{"init_std_o": 0.00986, "optimizer": "muon_variant", "warmup_steps": 200, "dataset": "wikipedia_en"}
Each number is 128 + 32 x the weight over its row's rms, rounded and kept within 0 to 255. Layers, rows and columns count from 0. The size above them is the row's rms in percent of the matrix's.

# layer 2 MLP down, 128x512, rms 0.0589, rows 0-24, columns 256-383
size [ 97  96  99 104 102 102  97  94 102  97 100  92  97  98 103  95 103 102  93 102 101  96  99 104  92]
[[112  89 113 148 144 129 124 113 164  89  60 138 119 228 145  72 165 136 143 214 139 239 117 110  92 116 142 154 153  84 155 168 149 104 158  99 150 159 166  79  78  93 109 120 102 179 127  76 155 142 156 119 117 146 135 120 121 123  80 163 173  64  88 141 138 121 147 159 131 132 105 149 151 118 105 124 142 220 163  57 181 113 104 108 155 164  90 163 154  91 139  99 126  47 128  92 125 163 128 147 105 110 158  87 146 122 153 159 116 133 170 111  92 163 125 190 118  88  99 100 158 127 109  72  91 110 109 150]
 [176 144 133 116 130 166 100 102  85 135 119 136  35 159  75 178 131 103 159 180 146 147 121  76 126  81 130  84 128 139 111  88 126 157 166 116 166 109 131 141 172 113  93 134 114 135 173 144 146 145 160  92 121 137 130 143 156 150 167 121 116 201 123 111 115 183 123  77 179 137 158 103 131 111 125 136 144 141 123 169 104 146  47 156 137 116 132 136  72 131 159 106 118 144 128 182 138 103 108 132 142 156 127 115 109 105  97 151 175 126 183 124 124 176 117 115 157 149 153 168 136 111 154 108 103 108 106  82]
 [109 120 120 123 122  98 107  94 124 129 169  86 109  91 164 160 113 176 146 127 170 192 162 146 121 132 139 179 114  77  82 130 153 103  97 120 142 126 182 175 175 154 113 163 112 129 161 115 174 126 149 102  98 133 128 135 136 117  94 140 151 129 129 147 135 131 144 108 117 116 135 140 169 149  94 139 123 101 133 120 127 156  87 136 173 158 127 122 110 165  92 136 164 193 132 125 106 146 172 141  90  72  82 140  97  80 107 118 122 174 130 106 122 168  62 156 119 102 167 141 148 189  84 161  90 154 127 183]
 [111 142 145  91 171 140 180 122 136  68  99  93 205 114  99 130 115 111 121 132  70 133 116 156 167 192 173 182  97 151  63 134 119  85 164 115 165  98 119 115 107 148 105 151 144 126 143 137  98 123 104 177  55 123 129 183 131 135 135  97  75 122 112 164 109 113 115 105 157 173 181 117 133 139 107  94 123 136 143 159 108 178 119 114 152 143 124  78 135 114  81 113 133 164 104 135 122 111 155 164 101 123 166 171 114  89 137 186 111 100 121 114 145 151  55 129 142 119 164 158 130 132 164 105  99 149 177 170]
 [172 137 116 115 170 119 167  48 145  99  40 109 172 131 179 160 167  33  44 152 117  79 164 160 157 128 164 100 169 123 153 156 140 140 136 153  84 112 138 189 132 104 148  72 167  88 165 118 148  57 110 154 144 134 136 199 139 140 158 150  90 213 126 113 128 103 156 149 144  64  66 162  41 163 142 123  98 118 111 107 146 100 160 169 142 103 156 187 145 126 136 137 100 118 128 130 119 131  84 124 151 143 147 131 145 203  74 106 100 109 101 171 125 116 101 122  85 129 221  96 137 116 129 114 121 149 142 156]
 [115 126 137 123 140  87 153 164  95  89 118 120 108 155 142 131  86  98 165 160 161 170  58 101  97 129  87 150  80 156  99 107 124 119 161 153 146  79 132 133 152 154 138 194 113 123 138 124 116 136 118  99 100 165 136  76 180 132  90 105 112 105 137 104 117 127 118 157 142  70 119 104 106 145 143 141 139 104 123 124  98  92  65 124 189  83 188 122 127 149 127  75 154 157 109 121 115  89 121 182 107  89 124 134  97 123 107 103 104 113 158  74 110  71 145 149 107  66 154 125  83 125 149 155 154 141 148 196]
 [137 186 152  84  79 130 104 103 120 125 104  85 111 110 145 137  90 139  93 140 112 161 132 157 139  96 133 154 114  97 102 152 159 126  99 128 103 115 158 145 130 131 143 181 165  81 105  75 171 130 138  88 129 184 148 173 127 122 190 140 122 196 109 166  90 110 120 156 129 138 142 130 136 160  60  65 143 164 156 146 135 143 118 142 203 124 144 139  95 128 112 135 116  96 170 117 179 122 128 133 147 205 143 114 164 113 142  86 123 156 148 159  64  84 136 111  88 138  96 168 148 135 192  84 127 101 119 104]
 [ 86  79 148 129 125 130 175 157 160 137 100  75 116 127 147  90 111  92  82 215 101 144 172  99  85 122  95 196 138 108 114 139 124 167 157 122 105 168  83 143 150 126 198  91 123 105 119 103 161 105 103 144 125 133 149  95 153 118 164 165 129 145  98 170  79 134 127  56 142  94 123  92 158  90 127 139 147 147 152  85 171 126 129 158 137 114  48 146 129 145 125  89  83  95 125 127  68 153 125 151  48 138 106 112  55 134 133 139  81 173 172 139 101 104 160 103  67  88 146  89 104  69 131  94 135 104 139 108]
 [124  92 126  76 119 107 116 150 214 121 156 118  76 172 138 116 119 144  70 119  87 159 117 118 147 168 104 109 144 115 139 118 103 150 113 151 105 148 127  91 147 134  97 140  96 171 157 150 141 138 163 131 134 161 178 138 221 135 114 163 149 121 114  89  87 156  94 138 107 205 158 106 125 127 107 151 185 127 118 107  79  85  94 136 166 138 165 111  83 134 141 158 145 105  90 136 157 132 153  89 138 117 157 118 189  61 116 153 174  74  93  46 150 127 168 122 156 103 146 135  93 117 102 134 116 151 154 146]
 [117 114 143 109  91  93 126 148 164 127  78  81 128 162 127 109 108 117 122 135 164 172 124 100 198 136 146 137 112  98 154 120 124 142  83  71 161 169 117 221  40 130 126 129 134 178 135 118  80 187 174 178 145 120  75 121 115 118  71 122  85 147 135 157 146  95 123  96 104 170 125 122 149 171 100  85 120 119 150 137  73 124 122 103 155 199 189 166  89 135 124 167 100  91 155  69 188 114 138 121 140 158 148 100 101  86 119 100 145 158 128 190  76 154  65 111 106 125 197 125 154 113 129 139 150  90 116  68]
 [135 108 174 147 142 148 157 136  33 136  93 148 139 117  90 118 121 160  59 202 126 103 147 147 156 118 143 133 213  97 135 110 173 108 123 163  99 104 160  70 115 119 124 133 142 115 144 101 105 141 115 133 104  83 174 181 140 101 110 140 120 168 132  75 146 147 117 161 134 178 151 122 148 139 116 155 222 128 110 125 160 174 126 121  94 157  93 140 139 146  54 154  38 117 120 148 158 112 124 105 166 123  90 165 145 132  63 132 128 193 105 177 142 143 156 174 131 174 140 113 106 119 149  89 126 140  95 109]
 [141 140 104 115 132 142  76 110 104  97 117 149 137 142 185 163 103  82 135 104  60 132  84  90 118 117 107 120 126 138 152 119 136  79 189 112  96 122 112 137 113 154 136 148 157  92 117 156 156 144 109  87 126 109 115 161  89 125 109  50 155  90 147 111 175  93 125 162 149  64 110 149 134 155 131 112 152 153 143 148 164 159 152  91 108 124 182  72 206  92 152 111  85  73  63 148  88 133 132 156  90  74 129 143 122 161 163 136 151 116 109 139 135  87 119 147 113  86 132 145  94 143 122  58 204 141 119 103]
 [ 93 133 103 151 187 122 171 130 122 142  93  90 130  95 157 132 170 126 140 119 131 132 104 126 105  87 137 112 133  87 134 160 115 164 135 121 153 141 149 150 149 134 175 150 117 140 133 134 219  91 132  20 122 155  87  89 137 116 114 135 114 132  93 167 137 154  98 104 124 157 150 130 141 165 166 147 145 138 174 164 129 130 138 118 150 111 124 114 152 105 159 113  86 100 149  67 126 103 129 160 160 148 115  85  95  97 100 158 117 126 107  98  80  87 125 147 103  98  96 116 124 196 145 110 111 140 145 114]
 [165 121 139 128 144 185 101 153 151 167 135 166 112  79 143 147 166 169 103 102 125  97  89  78  62  84 105 176 101 136 124  86 158 107 144 117 123 114 133 130 153 148  93 155 157 142 132 148 123 158 139 132  80 148 141 100 104 133 125 110 102 124 179 134 129 153 110 105 146 134 110  97 161 129  78  80 112 203 123 103  39 112 100 210 103  96 119 158  73 113 106  97 148 209 149 203 109 139 128 154 143 153  95 127 147 167 122  86 148 142 159 113 102  89 109 117 135 107  96 100  92 132 149 124 149 115  58 147]
 [114 130 145  91 154 151 115 158 110 105 112  95 140  79 126 180 158 124 117 159  67 100 158 190 129 176 143  88  39 120 110 136 124 123  87 116 121 140 141 167 195 142 158 184 107 188 129 137 123 147 117 151 124 151 162 114 114 106 166 124 122 108 210 104 173 132  97 170 121 111 135 125 110 138 151 196 100  81 112 138 154  56 111  93 114 132 148 118 104 149 103 147 130 142 101 167 196 128 141 184 192 130 139 107 125 138 132 205 149  95 147  80 148 160 142 121 103 131 146 158 180 167  62 144 144 112 127 110]
 [119 156 143 162 149 137  94 102 134 159 105 129 123 122  70 110 103 122 167 133 105 137 132 174 150  98 113 141  95  88 111 134  89 107  76 115 137  48 154 137  42 143 125  71 196 145 133 144 129  89 115 136  61 104 158 100 100  96 108 161  91 150 126 163 112 154  76  99 139 133  93 136 145 149 153 113 146 178  96 156 171 162 106 137 156 125  92 169 122  65  88  94  94 117 109 177  98 153 151  33 108  96 171 132  91 138 142 119 149 152 101  97 107  95 127 135 103 118 158 161 101 160  93 163 125 135 135 221]
 [132  84 124  60 113 132 147 189 116 140 178  82 145 114 114  97 137 107 163  85  94  82 139 131 159 111 182 123 188 141  98  91  89  96 118  99 117 125 159 147 135 140  96 154 117 106 132  78 161 101 133 112 123 194 107 108 136 111 110 153 190  93 130  68 112 115 194 171 136 110 114 106  85 179  91 112 113 152 135 177 191 109 148 198 150 101 128 108 120  79 116 153 154 120 127 104 166 133 156 121 193 127  51 140 164 101 137 163  89 158 117 109 110 153 167 136  72  70  70 220 150 156 174 142 183 186 167 147]
 [132 150 153 103 108 174  95  88 138 130 124 137 123 116 114  18 124  95 137 121 142 138 162 139 130 109  93 174  80 136 139 112 121 134 172 136 129 170 128 135 109  97 131  61  86 133 166 116 137 109 107 137 128 133  95 179 123 143 153 135 167  65 127 110  98 158 118 121  98  90 102 171 120 110 106  95 126 130 137 112  85 116 172  95 164 145 138 103  96 124 142 137 121  91 146  81  93 101 110 138 145 142 132  91 143 107 128 105 153 132 233 100 149 127 125 113 206 119 162 168 174 114 140 135 132 124 149 115]
 [158 122  55 129 151 149 132  89 145 160 163 143 110 114  87 130 202 195 114  83 172 154 100 131 140 173 151 169  98 142 116  82 113 168 134 140 107 127 148 144 138 127 115 111 190 129 147 142 179 138 152  86 118 144  80  86  75 124 173 123 128  86 181 121 147  97 147 104 136 125 166 171 125  73 157 110 162 126 132 102 188 109 136  99  98  83 158 138 148 125 129  82 159 110 147 136 121  79 167 139 135 130 181 106  89 111  91 180 154 133 144  99 155 152 171 103 101 140 109 126 151 120 109 156 133 180 165 168]
 [123  97 150 145  97 171 110 113 141 101 127  66 141 156 156 129 154 119 156 152 200 154 134 171 110 105  94 111 127 137  81 103  86 191 146  94 157 193  89 113 155 149 132  96 111  92 159 137 103 119 123  70 190 120 116 127 122 143 154 169 211 119 149  72 150  89  93 157 106 141 169  78 158 119  91 182  69  95 179 143 118 170  73 132 148 163 100  66 136 158 120 111 113  38 121 121 134 106  77 124 130 115  85  60 129  67 146 125 101 131 146 124  91 139 150  73 142  98 145 144 155 119 127 137 185 133 118 112]
 [ 85 140 144  93 126 119 109 149 172  84 113 166 105 103 108 108 171 101 153 119  87 194 169  86 193 113 148 140 166 121 126 116 131  98 190 177 150 129 108  72 113 116 115 142  85 149  62 146 177 126 112 105 152 106 136 120 110 175 109 141  98 101  95 175 144 112 127 133 114 119 150 157 159 150 125 137 117 142 129 154 219 160 150 142 116 149 178 132  81 150 182 142 141 152 131  86 109 154 116 157 114 116 110 120 144 179 163  83 119 111 140 147 113 151 136 147  86 131 167 135 104 137  94  63 137 166 166  61]
 [148 149 120 139  92 133 142 123 156 133  77  98 182 169 122 173 110  67 119  94 164 143 131 142 114 136 102 132 182 200 148  96 133 120 123 104 142 105 101 158  62  97 117 169 187  94 140 186 142 118 101 104 140 151  72 160  62 139 146 109 138  94 164  99 154 123 148 105 102  80  84 154 154  84  78 166 114  99 164 102 177 134 175 120  82 177 199 165 143 163 163 108  91 153 135  97 168 119 138 168 141 129 124 144 148 109  94 101 109 125 116 175  95 132 140 130  97  70 188  82 114 184 138 129 135 178 115  96]
 [ 84 124 157 128  95  96 171 190  69 218  85  82 135 158 150 156 133 102 127 139 120  83 140 109 138 153 150 131 162  98 102 147  97 127  95  73  75 152  73  88 126 113 107 130 164  90  75  93 152 161  48 179  91 105 140  91 135  99 109 161 119 133 104 102 124 116  98 131  74  73 165 137 145 116 165  77  95 130 160 147 150 182 104 127  99  91 133 186 105 110 108 136 165 131 152 119 113 146 114 154 165 167 129 105 165 171 133  60 148 110  96 115 120  83 160 137 136 123 164 154 109  60 137 171  83  97 100 149]
 [ 74 148 102   0  98 129 133 139  72 126 108 158 172 121 148 100 121  71 132  78 155 156 130 150  81 174 136 183 115 117  69 140 131 126 129 149 145 140  79 113 144 106 113 111 159 191 164 121 126 186  82  88 154 103 112 127  99 170 142  69 153 126 149  96 107 166  86 138 157 106 153  79  97  92 114 156 100 101 136 150 112 107 163 104 145 120 117 166 111 146 105 107 169 133 101  55 130 171 108 102 113 123 155 196  87 102 168 110 162 122 132 112  93 132 132 158 125 161 135 102 143 151 120 141 108 142 105 110]
 [138 129  77 187 138 128 144  86 147 143 174 116  85 175 100 175 186  94 117  90 130 112 147 145  72 151 151 103  85 140 132 152 122 160  77 103  90 120 155 115 115 153 159 140 158  96 167 163  95  79 152 114  84 144  85 185 132 120  68 156  94  95 141 145 110 170 165  85 110 142 125 135 101 177 136 156 118 155 123 176  77 146 132 145 134 120 103 167 140 173 152 125  97 112 141 121  95 155 166 164 137 154 154  91 123 113 111 163 187 156 125  92  78 101 126 102 163 124 105 138 119 146 176 162 128  88  76 129]]